Each number is 500 + 25 x the weight over its row's rms, rounded and kept within 0 to 999. Layers, rows and columns count from 0. Numbers have three digits each. The size before them is the row's rms in percent of the matrix's.

# layer 4 attention output (transposed), 320x320, rms 0.138, rows 52-94, columns 192-255
105:518487454493482498573503491483516497435535511455540475483490522560541539482515504541504532505495477517521514527492483492494498515517469479454451491493484480507460456509501453503484450502473508
109:488542448525490511507493458478498498506514527497521527475502485539481515502494534492476487465494470496547519505516488506526470483540503441498482488464486512517488483488525546467478482534458507
107:509483514541513498494506481500492505509502499540505496502472532451482495514492553525518502445522515509469470487495494492523494481483465505474488505530490474503511497519501512502487507496480511
102:487488518491533517504516508508506461530501493483494467492521464532505521491519489492518503471509485533488521510486512473488497458529499549519479522477483491501493490500479480549455536531476504
105:473482496481494477508491500525468477495553494553501485464496464496503485508487468467538511451501504450501492527500501523453499519468527480500499534501491535505474537534466494517495495508516478
108:524477529502551501507540479510520465513494492474520455470482490492499504534512511519502540534476494506498520515477499486504507461509487502457537414505516498527529485526497495501542499513494535
106:476564531491462481473499470509500532534527518485485467501533501510510505490493483522533480465464484462489498506474489472482519461487497528517454524516522451477463534529502500488498503494500549
105:473462510491471557489476516545469548530525497504492484487472479521549472517484510543513513525549548505474503536484495494498518540486505501479513505497508512534523513496525490526526489521498501
107:479535504507520507526495522445541519491508485526436517466498494491512493480510477534496466491470489524485495506499519482544500488449497499504508552501488536496527516507516488470489523492521541
106:469567482474496506528466445468500511551498481474488516510510512539504488515491528481489501512519523532496515537492515534505509473533524520495498447522521506525537559435489497511501487516516488
106:485501476525501527512508475497518490488552495504504515493487493470490499477509524453535502505509493503508497537490496556487485505467487479496486556487478532507499485543534531531504478475512458
107:441460494504516479532481545423521478522518483515522493515469495499520507509493519474519469513459528488478523558480540454507485564487444508518529476492470547526508493540457498505521482481514513
085:507503535482508495562517525483473540510530454503480516481511464500490508454501507468472483519517483476506513506510465505476536484492544472527458516553507507479498482497490481454472533499525499
073:486491482484500492523511511469489520518459458486458501496493483522542505492491491430521492482478477490503482505481549506476541571471480512518513484495468498508499513536538472484527457467512513
080:496490514495548486489478510510557534512550469563510513478483497516526526504524528468504481526500493496505480522528489475508466505513503480488498519516476525512536502515544520520502481462514512
075:538496486515458521512457537525472548518500498500503482496486457502513440480480489499518486486501481520503494516520475488512506518491504537486501486490477496474518473486540507516506516504482474
066:478510499477512475539469474524506476483524528532492539496507544525510464474546526535481525498474548540510494496500515527516428507514469498476473468529490523479472523480535518516508547526440487
077:494482492507515509535494500511493499509528481516562528502415515494519454480482511564500548433548529553492490487464473546490470442508480497462507535500470520530496485466482481511504474531484517
087:490449516474502499483496465537457519480520485521454536505493470506521551527497496475528494468462512508500491495497514482482471508496483516509496500508491473482477549535486509514490519525568553
072:503498513497481467490497479524509482531460516509527507514469490473509506475462491486534524505460492484466491481514488480553481512502468557521499525482471503519474455533536469499494470531520507
079:521488492504526469527481506513530490488523487502524508492517512520477484499533543493437522484538548495503544485504481506470479460488497520512485502508485516489482476489506497555508465477500488
092:467498520510527451512544522524499514459478484496485518525514524493476461496471508458501507505460537504524514503516504500486519489506503504461501493523473515515506524501506535493517467523501528
083:487467512519472493470523502462508497486495506500491501464545507484493510510481459519488535476460466489511535458513539526471500504511482479479501486485490502480521451523510509527510488492522544
090:442553538456502505519491452443469500482484501476532493508525538468482481502495545520484484462506500534505504547457515484498514441478490463494454500490492527495512503529518495532487522506508491
095:525494486473504548487475473520483577518509492540465511546550473534520512489469482473478483488542482466498534508508550493529529529458511467542529504513469496501472496461472499501481501546535543
077:489502550511490485471511509496516500519530486492475500549477533517542529480505482528542482484473474533506544508533532492467510561519498520537508457525496501480491488536527490467517512518467528
078:511490479507501487481469499512487485500529529459504485492504455467502476492561495465487540540539495501514491507500465480526523503479553484469487486461509561498508500493489455488534469486555466
081:525541493532515493493485477516491481507496530468465523468507484501513466491516485478490492493491489526508533509581505545502501466505508443505504472517492526496513507474490549453512525492481512
076:547517489452518491512536513505492460506490501498543493486508549451479504472507454475465494491472490505523479441504477471539532518509530510455487481520504481536491473519486458479483439485511522
077:545527552454512510515481456506526497509488516490479513515517495484499506545519475434502480480458513474484502519502508494494525495479506467482479547506473512550510519513538525505534538472485469
073:482515500545504531503498482493490475495512489471528477488486536488460491489480500490454498492556472541493479491532506539526548543486500502447514466501531510498494527514494515457535472519533476
078:471527491468528470486479501542508553513478544484490447491481518527472506534530492486508485477510499540479514503535505459494485504477503503515532502503515515506473496458501477524471525439521524
084:457452511516447484488554512497500469485479484495470478517508504521480533477479447512492473504506486510497495467500519479470518497486494556530543510464530450463509519514508498505543521477484505
087:501454461477524474465471467478502507488484507519521477509501494484526479501497459528534516477504517492506497462491491491545500515478481462502521484463504483499445487520491509520519572471480505
081:494445518504526518436517552488469490482506462537543472525485477477495513533482528524504518498477475459576500468507493528507504504467491457513498511517479498493500489488513518527519501510509522
080:520503527458458510476502484492489515515549505523517493461505482483524516489507526501486509490524518509484508509481423481508469495486466483476496504480482538448460503488550493459520499470533512
081:524488478500485497509486502513526422522521473551518485468495493467461550503508464511473517487495497527497498498504474535461498503516531487547509485494519515472534503504507501449514488502536498
080:513528537523502502489534523512480540496443476476577432471493498508502491454469515509485519466511460529447486501456483508487534522543467477505529485484490534466506513487515470506485511492488496
076:512449460443491531518485525479467478507520477455491538471504511491529487489462490515472508482506499482526533514529524505500502484493556526491462492486525503535488506499486499483492521509520477
075:537543509531500499481522459449477516493513502503554533515528510506506482495499501470479483529555522483476503495482480478467537508443502483474522491531486501430471521514458475485493508479497512
085:493478529501503476519500513498437469494540445503508523510493497505495502511480516545505506482480467535511474536532485484518482517492451504481462501493504479495498506475524515496534508481512484
089:475472503528470486458552513477545542495507505540518482522498496463467498491532493501514450502482479489524516490556519529531506534493511531522510523510520518520487495489510504499501497485506502
077:495531507514526496449470486493522441514495455490482486532483538506499482496540474511498519468512508491509537510480487488485499494483490463517498476523494494539490510516487450473501489523546501
# layer 4 attention value, 320x320, rms 0.0527, rows 53-95, columns 192-255
105:550493556517488506465481510457492519497475534496500495528529458512491508471497471461500478498501453505454495503556509503463508472464509535519498473513511506497502508449473481481509506521465451
102:455540484491501484464506514491465495495464493495491534505509486519516457482500469561536514543486466523509516538496475505488478496522530483541477504460502500511523489523471462471504489481452529
099:441484468514556506479486529482511475484475517460518488538526469497538457488478473484501533478475501481526488505544520485501496519485458466500512495491512469532531540520478501488553495498547499
100:459485463522492491517527499522481510526487522522518497490469507522516499475492483496497534504501498500496525457499485585477510527565537494495523469539494494506504503443480488477480497448486549
109:519449518521529509503522559541442531502521513538511461546508455489510519460498523480511468445496488478492485490473458480526493518473513528514512525486486477444470507502522506486467496458482496
105:521531494517514507506523509503526517474480509497525536506496502516490494493500509436497521512484478566509521514501508504472504522469518480490481505476504523476518513543506516503488487474495492
104:516511483488475457471491493513477534485545490512520481524502530507454493464499521446505527532484533497487504506498485519516486441484454506504504505519487463514494483487523489467487497496491446
102:512487472525467440437483480527454513503514515505501490516476491537467515502498523525492528535515483506508513497501471463501505463537505498447525476466506460510508512476468472540512489496518504
096:520486515524477475521499481520537541453516504529481450501487501462514516518526501511514533527462484428522522491496474497487506461504492465563534511467510476486519517518508467470461517526476470
104:473492444425504488515515516513502495485491467489525481509510484487485478506477491504528500460492488517472471511514445514537512530531503513539471499532508498513521490472526458466450530547512474
100:508500479475460471511491535478525522526526484529497501476495508482503471531489522476451501489490505541486484516484491484510510460507531502519474469488494471475461503490525487504512529503496461
097:467546457507511496443458511484495486494477491512499480503516516529514547484507507453507485497527521541525500507492506447557514526500485518480517522468457499502461474504506498483499470490509514
089:510481520512534489549465493464498495483480543504510510508505477479525473477540492505500523527506513509481512482480482514490547513538488534476499524507516514496508473523484478524524533492490477
092:479504486501506502486501493503457449513471487467504489501543509504479525516488483506517493511511502493540520532479504466475524481516519497530459500479536455457494474451479503507490493543545488
089:479481490553464515502520492507500489484482489491505500519513492519501511500499463517506522500508529516481455501483549514494483507503481520505501495507481493510460477514460458510490508464548496
084:494482500527487527489509544510513503459504477467503537518555467531489534482455510509506485490497463483465494517486465463552525517494477511545494535539502468534489512526522556531488491503535517
092:511476470486554527527519503473500488517505501504473473465524475469535499533501531498520453510461514485495454507511489458511531548467478511508533507538494488481486497511519516520509463508454515
096:518555517493508437460476521504492503484503530500492519526525447473495517486499488508526511497484534507482506530494456498498517483447514527488519512524509506479517513453504538512466522503481464
090:469495504497525546517492478515487541500531476471462466526492539489499468516501493519475487504488559497486511535473519496474492473513509520485499498528510519501507541510501511469498497502495515
088:508510470531465531486520529470498492475503537515500476514502524501503504498487507540515487522525494511506483526478474488543484552514525457478499506443466522490458521502505481453519471523460533
094:505449497520537496540498525493490527519542539495526454493487465487513523509488515507475520479537520463509514514477481526500495511509531466543526548499502520506520433504477513536503530502532494
101:528520476479469493496464504496484495503495493508508469512489495487559502492522505509491506510519530522507455500507486518489490502512506539517510441533527520545482520518486497474499536492514456
090:516522468531520500527538494471520477503538508500493519503477493490514509514526486477483447517531510492504468481527467545485445514553500494482525483518520493474452500507485490476487497526509480
096:480491539534553523506501482516537463479458502483506483482474487498452493506520488527541508548466499556504487533487468534502498497509486531468454483482537471527489503549540516487532514510470453
091:560470462498535502486461512467448500504485495490502500472540468521499482508510476542531470507505511534511490519516528490500515482520511491505469522512481509520536488518519506498514523515521504
092:468449488524488502474497522489518496501513474483466554515483521503516482515470481471490492506520525483520477476521516506481479515508479526537546479510466472514496498449499512519551494456522529
091:521512515480492493494496463551532506502473478509512481482491490517486539483489469459495548517481528546497496513461494534466503524503537502514513500475485505454467483513528526513463515498516501
094:461452508523492561492452510471473514489531491507508520529499502488504475489464516493470485527522551484490503488512485494469486486522485472504484517513541503547489478491505477498484504481505517
090:479502502528507468504478532500542484529534509535539517489511502465438482515493476479517480528545508541509505497487494458484490473562490487521512522511503493481499491459521422510519524456505522
089:475500531487484532506456488528558490530539505488467471496501497490492502494512490459494496528506540502469522512474533448463472482525482501559485535485515529516506479512507513537460488518503481
091:489432500544492520571495490530477470499503501492481529542486507476467495454479505497517552513446489491466545492461485517525522502522525497513518499457519501469472526491501532464505491525492514
096:512505482481514517476476478501480481528522514511526469507472491463516517544517491493507562510491513534463455493518530530510542504502514485470503524478550528530523517492498485516489510514528539
099:512489523462453543514492478485466449505506491473515467466476493539479532524458546467467489516529491467480496475539481510450469501512516510517501465518505485460546543493532508492515487459508512
087:491541476495446460486466499530538551518493500506513478477518525481527485452532514500468558525505521497438492515536506484475499518452445535520519491478496517504525466523470512488515507474509504
094:499482470487475532486536507483520498473463515498551528490504509511480491485494493508524496498502524470480522482520491543491510481499492538466551540528449488498436492480450481502487483510475493
093:474526527489493529487519480472470509444478464526491470508470496523519490484479522500507527540453472485515470489467524497495548494474503525475535473534520554515476522515500474544468452471502547
091:500482521497527523467480479491497427484512471524438494486519499487493488469525486450546494521506518537551460526541501445504493501485523497511468492415463499469506472492490500524515498503503492
088:497527500486508479474526474508470492479485520543490499529480486481463467474484503526471511493507527488500483473549517522511467497494489520504494510518478502515483518498558479476490477483516531
091:500463487492478500476469526496511492491454473525519484508512505497497504486502514490545451517509489499490526495488489522552538517491499478505519509528492508501525450484521510482528476487523469
096:482516497469504512422503510503497522420531467507511530524518453420547541502541493536518476495531488489477492509447508505548471490515530516514522493524458491542514496493499499499467511463474514
091:513538494503525517527553487519489511523440492474508480530493513527485491526499454552491575487488502516482473514497511462461539506511493515510485512458550481513536538518512481446482489514490507
091:493517467525492507516539499464514528523514511482522546504473481466494457521472490511493472519458526443487478494499469512488510488523520501505484501537499508488488501472515500493514471495559489
093:506506486477491467527466500484492566495488521543522462526500484471488497481469504481489474504495541481487482491509510506512542498511500460520499489525512473506516502544495531502492514482486470
# layer 4 attention query, 320x320, rms 0.0728, rows 64-127, columns 192-255
102:493516447464475510509449508511486494514486474513499490515464480477493489521495491506508515497505466467501534528488510473493514525504470545456523478457531502519518479542486503503491525498426471
092:552495481478440523455525509462501505482488438509505527501485511496514483537477499509447508484509459506480486477531486492553530493467499539494507499497498466524494512490500516488478512522516496
100:465526468474528481502453451507516519503484482497479503503487488513519515503492479455479549501517499493483502515484479479497515566548530530494500484539504514489527508492498501540514522545483433
097:505563508490483469503511510517453487490549512518477471533463514493509509511475510551488521475553469486539498527491540517510532525495479480459444544511495520526509503528476515540485516481489479
103:538517464473481493499528516443523538519461509461448498520495494545465522543545483544486458513485479463491528479554548532519500499549480478530534526522478528502484513512502490504496505507502523
098:517537520507553531501497489548475489457516463496528495520506479513499494506485567501462496530487508512533482469449478485498484494525491491483489515489552512544512516496536519506481503487456444
099:486497531469527535474482490488493486497513465546532477468558478463512506519511534476501506447444566532459515497512522529423528494466514461480484521474503514503508549486511508493524504503486533
099:525504509493461502502537535504528496538467533511503502486505491517493507500487483478490488456488507525459515487502538509509440523476504480476489538508541505508505510478459462514445518519540524
096:534503529489531515531484479488515494508542534509473442522548464478481503499474522506488452513488454497515533477484498512445523487564489455524503501504498479466490507494542479485494508539439486
090:471486498473458491504486485472479530480473461505487543477502482491502514509453521459532420514477501461520487498473483499468484472559519541523502479506508490530506524528523485514498506494492545
095:483467495533507482526509496473496532507498494524496489501480474577500504485530517523500493538520497467490541519536536541524534474511490476503510469531479553487503543494518521518501527491527464
097:474505504445494493502507500509481451506516500506510480488507483474495520524493467493508462492474513528510532477479475495487537485498556464504500560481475465498466501478463493452448495490564505
100:477484466516512529454561495517525483515490519535516485492521521513472521454515472524501513512480426528492482471512518521483485469487470503478481502537439510490482448434523532524535522514541529
098:475484540457475511502524509526491434499478505466516465525493472461523526494510506543468541478470470490497509465499540490513505521514477492451504513479473487527546466551470509464499482479514495
095:497493475501517518493540525531517501565529487501476498464466476476507497472526493537454495500497538510511489499489486511522505507479502479471477494455463524571510485510459498504468476479500508
101:568472487474445530463499493484501507471472485527447515471536485505497498517476509486481556507542499490470450524457511466493473503433515556499508537543525524522524503472492491497484515469496540
084:514531533451476483480539510536447447534521527497476493470466546457468479497492502529502516503483538514503509541498489539528462476506495481530530471511533470498513494533459536492543498501504490
095:513509519442533527498462493531466528520520492501512505503508501514510521513525536459466515484486525484457481528490480489524494509482517466513493491482510494508522524538517530475526494503499490
096:505474481530481481481486510566504511514517511473468524482487554493479490497525501453521478547524504495491537469508465498551517544519506524494496439522440539474488488520520489527531490523489488
096:490498562490505464506541515519505482510496472476478497532494484500534494478481442526507482518499512481516467479502492476499520473519527515525489504499493534576502557535510509456504507496514528
104:531505465539493513546462491501532483466482505490442497457463494493485488499461544476511459522520543466508497501476572497491463555503468545522502530517539521545495476473486496493507496441467459
100:484526476466465472519508470482498515467508486459435496488490489497505491491508466543523523537498434536516530444502535498492463522494517499470517528526487525484473498532503443475520525473562518
095:479508491498489485466425420516546486517488471470484437526486562507507515523511472502438529508496505508510508493495512519459506521512481543467525484462532523489513517528489493536509551477459501
101:506505493485457521470426523520526481474457477530457503451518483460471543506556480495514506533488460537477478479498512516493476482481507519482472551489513516517520489507496527485477501475435496
093:497497483493499450479483471515511480461517525524493510506520491484486502502486455484509468519537484481484491501475512474480482479463543509511541504466466506512527522481470487491493529487508520
092:537534513488527485492518527500509513494526526467486532537510522487505492495518520512498485510487483524489507518437488472518540493489548571520552531485494488533471496501477498512537490468501520
106:475485483495432519507530473472526505517473487547548515507487515493488496487455485479476539494538470537493496493490522504472537516560473499503506502498501519462501455485500486541513475517506527
097:497495472522504532540529493478483523576496509517537497489510501524522516512470499494468490506485550452464495527492500496485510474494472497532496527525532478452488487471518532495540496504482519
104:553527442513477495475516477531481484473456459516461496499474471512514500507528497479513460475524542465491461520493504494501550581496475505539475470523497465486523498485491487494447513475527514
097:503523480524477546477460534523504518560491518459488515462484521473519499486504501516540455484530473490491488507498488478509518491500493490498533467496498526503457449502500494485465475469512599
097:477479503578502465495540512559499522479494500490481504512527448546491490509541512485534495545470477538526504457510455466475502487478515559484505489504505510461496501479531521498544520505490517
105:469498493523521487475563505498480483501522488496474481510496460531478512542514474452481490540501496497491520476467479492508544454473518509557525506493530473471503521506488534502522494495490519
097:514521483496467533481515508492544531443494485508497489531531526510463470489524460489556495469466544469506523509523480506542477475519502488514490485531501493504493505452458537495484486483548516
098:520533487526501494526491476529507434495492462490514529426499525485478474469506526481522449513513487486467531498513468480514515480488525505489522494472511533508530502474493486525499453488509513
089:501493517493491540507525466531531507547488548521476484486552503511479498483503492507510473501477513511463526527464526467507492476498530504473496475465502519473515491509498532502498479503509505
100:487471517476459500472548511530495451503480504501528466477496531523547500514527477560541510479535486478523541525493519491535510523505516509502510477503505472502526481496498545498468528468456485
106:519514513478488506464522518521486541485497498479505493524522506469505501499530493520502502520500512494467487487543501496535509455491523501461516528500505519509509511534453538478477523536506501
088:529444487515506495512532535532511465530477491504488475477508502514487535498485484462535505541489515540434510496494485514525522539474527490512542484527502475512501508494489477473484501471516518
096:431562461505465472518513498501479499532508499504453496521500476506506519489472497496557484527515526511514509499483557503504499494540495508521541485475498520449481499497468512478478493501527489
105:522519461513479505489549497492473543549507520491519473501496518550489491498484491486517481506516535496470516519505473480495511438493517517532514491527478519473476467516435489526503488560532541
092:538494460496519505492525491510512529505504514533421498527450470521494478499443496497505437468494526507472477470506535504500517491472502481500472477476518526503519495540488492449505511515532543
097:465467531556519533487544518458475451496526465530487489502540502506485539508522532507466494503498521469489520529520507477529528485493491518503513491501476509505502521481535525486452497529475527
107:485457491484488523498517499529489516494503472522480486470489538535475478532512482541452499497455522475509508515528497519485497468505507515525516474462472502496527497469466485508473486507492527
103:451509512520488538451513487530540500496524547535486457497497517487497519491520524494535491472505526499492495525466564472512488524504510524477466484508546471497521485539517498522484483525490565
094:493506495497496510483484511459512482485486478543500514481493449559493488527504517511499496557498515456510501503502535518499500486512504517513539513493529519458530469476481450529501506501512494
100:485522500514549449469501510483509476513471518469540487513490526520482515519501457498541517562520475513484516471534495502483485539462562515458505483534491541525485526540456504508492478525483518
095:482513511509494501510506470499485531514514450512496535506520522492473438474469491500469533495519476516515505516499461501459487452472506502493469531552463513478476538462466514504503501514463507
097:523485503514540462511473522505481435501447520492477463480467487522521500516517472488492503520480507503498460501499553518517535480498499454516485509475548522503498538526513459459501496508515507
094:548477473520518514499491476524527512506510489508545514483503495535529483463496510464512484483491518488532496503531502498501488491488476487534472536459464517532495552512520490512550493489499482
095:542528546509549479518487531513493496536541464505524468456459475539480470519514479509479539483512526506527464522508491528495538490501502482506537507479476507466510538509530552502479495503525490
099:469460525460487499461495471477479530522490479521495482518502511566525479532534513502537529478483519532451479479505471455482521515517507550509521491489449474494510499489543476501539528493530503
093:459528498496489508467497480509492497454502463521452437527503457480502508522503489469511446520485523493481506511464513499439532487530527527543488539525498507501491543547486482508489467492542489
085:503514495481500482482462457530523513490478537488490495502498545514513504495482463467517507550484517463511543480529529528494436491462489457478488524499512494502482508526477520487517474545490503
107:478492541530509494498505480528492497533503515455503499498516478520496510504526488509496509535498516481521502496519524520489484477468518475516472489494518543514464516557517498521461512485536518
094:513480500464449493483458460511514527502484533529478509498490490469477510525498504468510502471534493444506489486476475522527509559536462495495531488467497492534476492514562519508529496525479503
094:512485492497457503457497467493519475517531548506497483543531560522518487531507507503535495479535555478512465530469491450520518527521498474499490477482505530513508489499487548487497501521452537
096:501536495495528500491518541479481518481471456473527477519445517524516514518486503492548500518469511472504467539483514488485485531493516519480473512541513498469511504443498487489477506501488474
101:508497497474483507481478485496499510447538467474504496544466517445505479506497504505484484482486493507488464489498475456503443499545470501484489498529504480506519489536506531510534486474529494
093:491520479529437488520510490517499504444541575497480487505465500492541515483548535492483514523501494486517515513488479498511479497502490454516467527520479521491499468478580471502469485465534520
104:513512493493508502503533535531469491481533495528485478487494451445484512521553477486535451522477527476500518491481493458487528472493475483516502529493474491510502495534471514479474467453516505
100:481531540479502489477535487480509451484499488480528492508511471524491489497504490480511513502485507502522477486533465527506521492485504512515545508534452495494445451514484513482515491514561474
101:523511532479524474534500449504535509530522530492539485510492498498518481506564535542427551491486549483493514479511510513476496483434467513454483485467520499522544488564500530506482509492504470
100:487538492504468513469487464497465519497523477488521536522488503467531517543517546503489532479508455458500533468504501508519577539488532478536521538494501484468473518496479501502514501507514489
106:492477504484501472556513545492486482495509512472505504479463518550541512484539525545495457516487482497473552496486495480508504460480499551496507548516482505493485469494512506483465475510463482
# layer 4 attention key, 320x320, rms 0.069, rows 64-127, columns 192-255
100:527542459519509488502453475513493522483495481515530543509479510498442487457486482498524474506517465529515522540543471476517530480512520518509506486525494483528483504472526492497506468509589462
097:473495508477501470507502494554489528470504511519494548533529501505481539508456510490503484504486528496506532472499508543525522503506490497498484481473544495458488491542545485474512507511471495
105:506555527477510471481459500511524490459536487491445507451526495531480489476501535532455485517496540551480531473496542418469537494503515549467483476478474540521506494478501476453496500539531505
096:461515498520497510469490509537466547543478476485486451526533531488489525536442485517510504515489470466496537479515481489489519515517495532483495523468500494501557520498533476520509482507467468
100:512531483509523484531500498517512515478504455544469539494464485524480480552526515509564482492435539470519512502512509522548496461489517475522501497482509478483471476520532528495495468526463523
100:545567494481499478463509526472523483497505522513502530513496536500517506466525487502470531510500481489505496516466549482493496508473521507491486510534498525482458505516468514506474513494498464
097:493514483505477457509515490474490477506473510502461479486503486523482509471490504483547511514493484489500508526473539477491461517496518487530551524531488541512484504486499473487560464538531511
099:458534510488500489536508482510495527462470494525521514523473478506484514496477504484499499476443507500520556500494508490497524447516525489471541503525532499495497482520490476488450498474489489
100:497513523491493452463486521496490520494532454484487521445475498512482445510475497525519524547559556486471506557531507482536478505503492486502534493463474529524511479484461533492500515473519540
084:480520503488513512514521524492530467502514492488467471500540516519486465489478530506512488492518506525467541475467527499512490502518464495512476505461514509506519522520478468483474545500478511
096:501491536516503493498562496502482492511482470503514490545506498518483493476504551499492492460505534472499492508498447472530471508514512479530482471493459481522496485504523505521497506532504491
100:487491522480535473508489513462430485472484474574490499476466544492489494503519484495521521495499511534478466497517495493470476440493519464496507472499543478497517512504535514565482483529490501
105:504480510497438506483481485485525506521506537481477451470523487474502508492510475520532515484477524497483492531477479508474515519491538482520491496531453496470504507502444503479512535492503493
098:523483489522530524542511530464520517536441524564513505503533527528483498515497443475484519464520486480505519529496463481455464473519532464548487534488529510481494517500516529501552530521518526
093:469533495482524502498475521478530496536509538519548476511469484509494486499490477506513501501526460498543496545509499507484515482577469470482490508489535473504484493512520503499503508473476526
101:506510521433546486468479521490528516470457533491532499532490493533515508519469503489483501504444520533485555497519503510461535502498481499512482494520540523497450525528505497486484564503511493
084:527506488519502532460489489465514498530525472507488541505504497502492518492501531481470530536511492491474499473504543511523493481515514477468523465468476477499465485507471545511489493484572573
097:524560528489507514523490468504493502492490507512532484490520510481457518487488497507480537508514447454512522463516560528499465481496528493495455486510468494553516495511534471523453476507491473
096:501497508538480512487522504467518478466544488459485516538492512501487437465525509495519499496485481445504493526467495521523510498507535492483522505526447455533492455520488489467479516495519457
090:534508494485515539488536511507463492498496537513518512525497491531524524552482501498512486521528479500502489457490519525515500458470461492479505523479514492504521501500523497483473465510469502
097:483514505498508465498492503476552516467463492485513500503511499543484486507486508481517452462476498487533512500484531512510486524528549512553502506520456497529472516507539486554547472482521449
099:513526543464485468504510471527483488490512485533466504471494473502530480517484496476521489485500508494436501489441474494504522444532505488457514507483507521507499495539493467453498504497490463
101:507537481520521506492456511537554474482477511480464512457487522548483507499470518538527513521524449497492512537459522466477498516511495473554507510512504523482489502462491499458488472510572466
097:528509452493523527513529527535527485463483521478535536460530485497483492443503482533492493495473458512477524491489529470485531455501473483481492499508490478519495568497453471503492543498477523
097:529513547477498518447527492482519516498536460498501514494474494494482517536506482486469487532530528564499467495482505447475479479498478501490568514458518505513484493496495491463480535468447512
096:479476483482528500538507532507506513480505498492485483519526484476550555476495506500497496544479496500519501517528486507491489501426484514495535504508494471539458519501489448530432502481462481
100:555476485558480500512479486478519465494541522513479473485496510497497473490504507501533471506526428487490523524461509484487511464488474503506514479492467518473494489459453473533492557495488460
105:462489482525491512533483487534503470530483543511522516484509481486455476485500508533536512472460471460528479507505495526524477497464517494505448496500492499487464490490498537515503507516529478
105:488505512511517497529471487500502451533450492536483447540451488506450494504481483472511552466497485465548489500500519555479523521525533527521484479517502523474516486522578504502540466499539464
096:500433470521548519497510496462509471503468515484445497468491476527477543461509530460561498471507429482523491486499485543530504526510483464531463485507514505477500497486497520516431489517519515
096:514500502439487479475499488520510451513507501495508546498505525476536535473543521519508488470508553476467533482515483536496511528506506475468476509530532531476468489521511516451530503494489476
108:489471483465519522540466546493535487542473471522558540498504495504509500506487521532528467509487559538484479466473452484485503485481491502498481517466523474502501448497515511488518503532489510
096:511480471463486500520536520529507540491477531490462490481489521516541505488517485490518503572482494518514501457547532504493527511465522468491531473518472494458530538484472440495515474501470515
099:500541477487440500503500493468519481473486470504491470511496556486520522447474505498469492447503475488490460505486502507496467555510528481488486513519493509492531546511484481523466531462481472
088:456507537494458494444524507524507494485480509497475502497538484459503506420533442538507532494467538535503424536540491471529481476499508469434500523512535478498469501517466516492514514479510534
098:487501479537537513506487480536495495519465516472480497477516545545467528524509506508477542479535512486534473494529465468564507519428485488532484477505516534483483450452532515480528473504539487
114:475487519517546489497500507511466513539508507481543509552496515474490531505529437478501545535491496491528509484522466544503478504499500493510499541473516480501482469527478514538509484469500468
083:481505517490498501472528526527499521493454475482543495519470508512541473495471447468498558470474515498531476539522520514529507508516478510469495480496517542448526515501491524463483461493504535
098:479509496465542501493519531454515454516506467522480524518516524521522524563529507494479489556483491484513532461497498532548473493484494514483459481505501500470458480536529515438516481495535501
106:461462484477538528477473485503465499512536526472521466534458494508542508482490471507505537505492548491482475499510475518486507539506498522521501510490491446461512484505482540500500508479476481
088:503481477513497474439497472522529518509500495530528420528491497515509513523469483532503493522491479537546474489487540522478525482505477502515484450507459461467486514531519490469535466512511482
103:524516505479517496509484496491470499497539469508545532558472501479496489530476526513506507460459529484499491525517469508502504495516522477506520493494517498468488495532542512506498468514474531
108:509494494501532475511505475482486500476447539458497499513519562494498495493517498506505491482507502454527462487511490520493478509530485486529481491539500448488499467501470532469487478489484486
102:497521519480483540496514484523533481475493533527463490482521505511542551501515535483494494514460514522542492513487509504518470492499555507516474509536463484485477514462500484493473496470494508
094:438536471492504504487480516473496502487552467482499478520503540516478447519497510496490482464483489511514488543458495495524495528472504504518484526512528545470477513505457509530534491523454479
099:576528508446458549507515517493532506497480500499503531476507481494510519499478512506504457496472502470462472541487495464525472523523539457499545519511468484497494508530492487453464509527493523
096:477533530484482509474508505502480511538537504542517504518458519487478462474521479471458564518558524505497504506501490500464500526550503457481532505476525524493536479486516479451487525483514465
094:502539518489508506510476528465474445501450489491450480496495538514467470503482562528456544475493479496524510457502538497480535488508522537507506512539491522461469489526512544475490512522543481
100:481533518478488458518518488491500513495502552495535517504516509426537518457484502553517469471503478441537455518507528474479497504458528474478438480555542462506481524532479478519482538485540510
105:446483500507506499499471505539483559516528459489507485514456491516508517510491537492498522512548486478539485504462444504500505508525469479508504501462501499481550489495537558536540459519459495
096:506496548460495455502470467526495483460517482544491469512501520497458532519531475500522532510485530513500518449505508507483530513506495474489506524505530506447485465514505491490517495482475513
099:471508502474488475510491529545514477459523424565537508472497499500507519498515556500485504494486525503508507467530506501471520480456512540519525507472482542509461479470537478486493490497475531
088:494530522541472489521498490521495516512510472486513538474479495545492501505514478515533514529488497507515524436545520476519457452503469502476478458520465470516476458471470507523493468482479477
099:448534506430492524512512521496481512498473508502531508528487514462525485510523506514506486472436471484471509511524501477506495500456494504507495517499492472491526448526462504541471549517514499
093:490497493506506485533482494486518534501471512549527481535526500502494459498476529460528444498504435522494512491490552488497509473525444494454500453503497450522467501528492490534489513496493493
096:509499476501505529517484481472486472559492529495487521510472508509509497530479521531525509520481449493447479526539510474505513532511494475500490444550517469486513519522500506501531513523499494
100:506551498474424530543495466529461560495455509492462469541521491542478514461530487515512471429476503487505523528455480466512505529546502518547449491460471483424524506528512520508493511536523472
105:536501470517493518489496493507521468497537447540469485471530491498484476529482508528497494507521461510463479480456503499483538523522476498517521481485451501507543503490502442493500512513527490
097:489479488497476533484498511506440484505500525453526471513471488461520490493498523537528508465501488515513485500451446499479489522544482513482533529519509458487516473510490507574463500533516484
105:464460494580531474500547496501451480486529456521521460496491499536494473507495504495540491494528499493528485496503496516449509455507439526521520487473471516501479468463510505506550490511481535
096:497498523516539471510506533491497491515530492531506465487505445500491505497480476509500522496473489532495475444476472487484522464487487500495538479464529503546491516497500492508494567496468507
098:505510534532503483500511476546455486503462512487515459479470528529500534499522461486493559487545483526519504556495529497501460444475505477506538507508529452534463475517498517543533498461536507
095:531521527536521463507484473488493463544513507501510515473440533552527477532435478458494529513530535516483520470503494519481504509471561491494498486498515465476515512483488519530493486477553511
104:515505488520536581540518497525503502508488478499517534531462485499532512525522489497484447464517516487501502470486442515541511485498530463520460548485505475539476489509517530552475513489525461